Weights of a small GPT-style language model, trained from scratch on English Wikipedia: no biases in attention or MLP.
Each number is 128 + 32 x the weight over its row's rms, rounded and kept within 0 to 255. Layers, rows and columns count from 0. Numbers have three digits each. The size before them is the row's rms in percent of the matrix's.

# layer 7 MLP up, 256x128, rms 0.203, rows 217-231, columns 64-127
110:098100169125101152131103112126126157159113158167067113107158147087185096079090143139165134222102147128092099167102134108141096116124069129090187132157129150060153108129134139103193149140114142
085:108201114160143139120130060119129111054144125093146166129035148154142096201119171125125110097158114154116117167165113170148059204132117077117111151178147103174121118122184102119138141156109118
108:099148106139110099148192157131110131102095152132130117091135163118093127098178194133142123094109107095133158171139097138150155108147100091059176139132177122104135110062122133101163113155132131
093:092166168110211164197114150159188136135115134147100106097137149144154085143135151094103145181154121098144072116128077152159108050118174180116142091141135188107135141138164159152103128114087148
100:111132077170126110164119128126141126115075124113172144074143151172152116110174144161094147142171107179042102116160134155140169138104147111182186102107125134147084101136121097190087157108101119
110:126141160142157136162117138078137080084110134143097095071114184162149128134143127123185109153101117125182109063102121186167122124129105162158151125105199098154169156111132136146146126109088128
095:131093132139132124140124148113149109129145106113119139139139111092119157137087070100087075160144095132067092093163091122124123160073195113130181136167118143156126136077158138187105137175102215
101:111124129177122144147124136061099114195104080173139129127092157172108129061131141087160115122122111160111086075180128128188110121138125061076125145176155206145102186111178109185140141089149141
091:144141157137182132136138086123071070147109116147125142081138149081152114075185173164143162097109161127099156134066091135139141114174151083132096082162175081139153169120077152138151119107138217
097:172177188175118163150076119105074115135103109164114094145085158137163142146078149156201075053146146142112133105165132171133109099143165185183170142112134092124128140100164134205119127129148141
109:083117121122141093116089114111171104130083121149138176120143180148124170177119127157170136143126121187143089128081064085145066083063140095144073142186071093100116157181133110070096195152136126
093:181077111129105163146064097126196155038128150112160138105133149135096152175138069154107162112121123146077197088132148126128166153137130130145144173100115096121089156088176058124091117097136137
104:136073087129193125132078096124101131134103148153174132144174142153113108094074125081142204103208097150168139125157100138170139203115162107182188135116142122120125128157171175190119104135150147
090:112144056146102146124185090156153113110100095170158106126121106162115117102092135099145121154095110178168183116155129067135150168149115176094143100166165148180164141170127139113087096145134148
108:099128079175138102066143115108114115158127155147059143085214111168123101158098128148171144068114139145144067113112156128122155139157180171173141127177105104182134167145143122143135099137127071
# layer 7 MLP down (transposed), 256x128, rms 0.177, rows 217-230, columns 64-127
095:128155159113129147135161124109134123129107196112103194141126121104146151091102098130138164179069050160134099107146141130122141126133128109150116086132112094098089103106125153162120062177122105
086:088075160111102072065161195115133104151116069095136136150126181115138170109143104138150136127093152083123182103107146086174121097126123164167086098186127100138162174164109068143154165201128117
114:131110117130104095132143089166125104144153134182090132125128070103094150128035131117127107129096121143103104127166110137085129105129145136102167154138135147154109080205185198087103137100186162
103:129156159081091113095127116110141123137131118095165094116165149082082106114084107136133175139165131150143164118123067158125152144205128115139114121088137087089108094124173132129118091073170127
103:111127123137143129144172098101078113071124191151132136155134144132101120142088128087093090135100167099131139137130155160136069120077139139120142192133049143134083124126163169105111137089090035
105:182171124110112173122147097139149160086208100182183125160138178102164073146084208084101200173108116141144167181174108117130195115141104138102114149119089143100109110157115147137125146047139132
097:103149089098167157151117120090099086180114120128158094123185130148146159150172181133104107141112185137149181122127154137139091113121121119101125125129185103121152079121118133131167110079122090
108:134150082157136205157117106153130100143096168123129118140103134189151109168104134147127106173096148109121136104184104113099123135111128151134129146194136111118111123129091109096146119141182108
094:108098153113114110105112077128148113168194123108102151142060130153172147136066147105073044161089097122113132124175098179152139143106160067089131135131150140077141103131135164097100141163150052
101:116098100117139115125104158123134201077166111114137133187149103131093156113125151228110191134151128176117194102105148131091104137132175115094099208123152104113109098186116091101129179125078099
102:140189178132163128180128138073120119072143088160118144143108141136134197101142090171185143122097076105150119108122207147091192113110071095088166139147168206140169128141179174104165138117102069
109:103209110092075062094151119070106164108145100136127160155066156153116118096161151135149140138158143045135159116108153111128071169141117089113120139142098092144155080170145086141111177139142101
103:104171126132162146230113127096169152088158164121126103153169149134128078129141122165149161119093129123112084077121191101070187178090088101118145134092136134138092120114163131183187185098071126
095:145122150146066084107140134120125080052151069146155122146101132112130076110082135128065113127163205096174114165153066188097162089154100135111118133071097123119089113117131176121169134136114138
# layer 7 MLP gate, 256x128, rms 0.196, rows 218-231, columns 64-127
104:143090125136146130156146150124168089148140151143120163145186107160064175152130103110171098107167108135136162179107090108170126098131106145143097183121165139076108066073105186153122123129153151
100:096084132189113164135085159124081100119092120096136159156093110090157050107102141128115140115200122193170132115161133100098109082142173147181148173157136138142111117097163100138143187128051084
097:079097149161177105181139105122124120109148140054200084195101153140138096080115148126155205152112169082122137181136154115106148123132155097144162184119107117140119121166131103175168155106130099
106:054220106204069120132155184162119166116143150127132117123121145161179086136110105162110144105096123153193135125112121106105095111118156156137128177169160154129155168159087150137097152105069138
102:136133149116056137099129181151136132140152138136156129128200085120157094182118075125127115173135033178141115095111138128096171029133101151135183153116130115105119116098139134089166146100134110
110:176132098145082114105144110110144133137162132067171118085129135126176108141161111181158168131126138115101134109172173162119179125125192210052125138178157161080104098153116105148136135135136126
095:151147134142138207129164154121190136098131104079125155162148167127166088105192070145117095130096098153094148076090147128121129124113143208164144135157116138112180176103112110153144168201153147
100:160146125110106132171123138175152115095084150127201095144188086147130089126135135117088115085161125158159143116064152183190114169105080080159135145102170082125132161106102144182133144106186148
100:140109097109123111116180127129149147102104185187122162168091134084118096169174093193129146105140144159123117176082140145136120130081089138083095054166153093186123141188140087125148132145195168
095:083128082200207104111138159093134111082129111134108182095135178134137193178086095175123140118097088099159112119099073114184124061107111104138097188152114132139097136118157119045114199127157148
104:105139081132129122201136115147096134149131149109122137108127126155125124087189113165130085083084203209126132127129109104207136129116142144160153160122144137101098188091126114106162163140039114
101:158063155163138068116103074176140175152141123149136140139165140127145115110170072068114162111178085170130117136093084134138148067074106147115183137134110143117121102092098143111195143085129156
090:162103118126175181152086111128118128128158156148063137099156183135151137153196082141153154139127093123105168142151103066062138162119127136093166148173112137185202102087143159161137138138088078
103:148173101202157144136117061167160124096179152132136215180152153106161097088125105066155101121115096134119069179106160157140158135100116104141151094108138150132131161133097147096210092132111116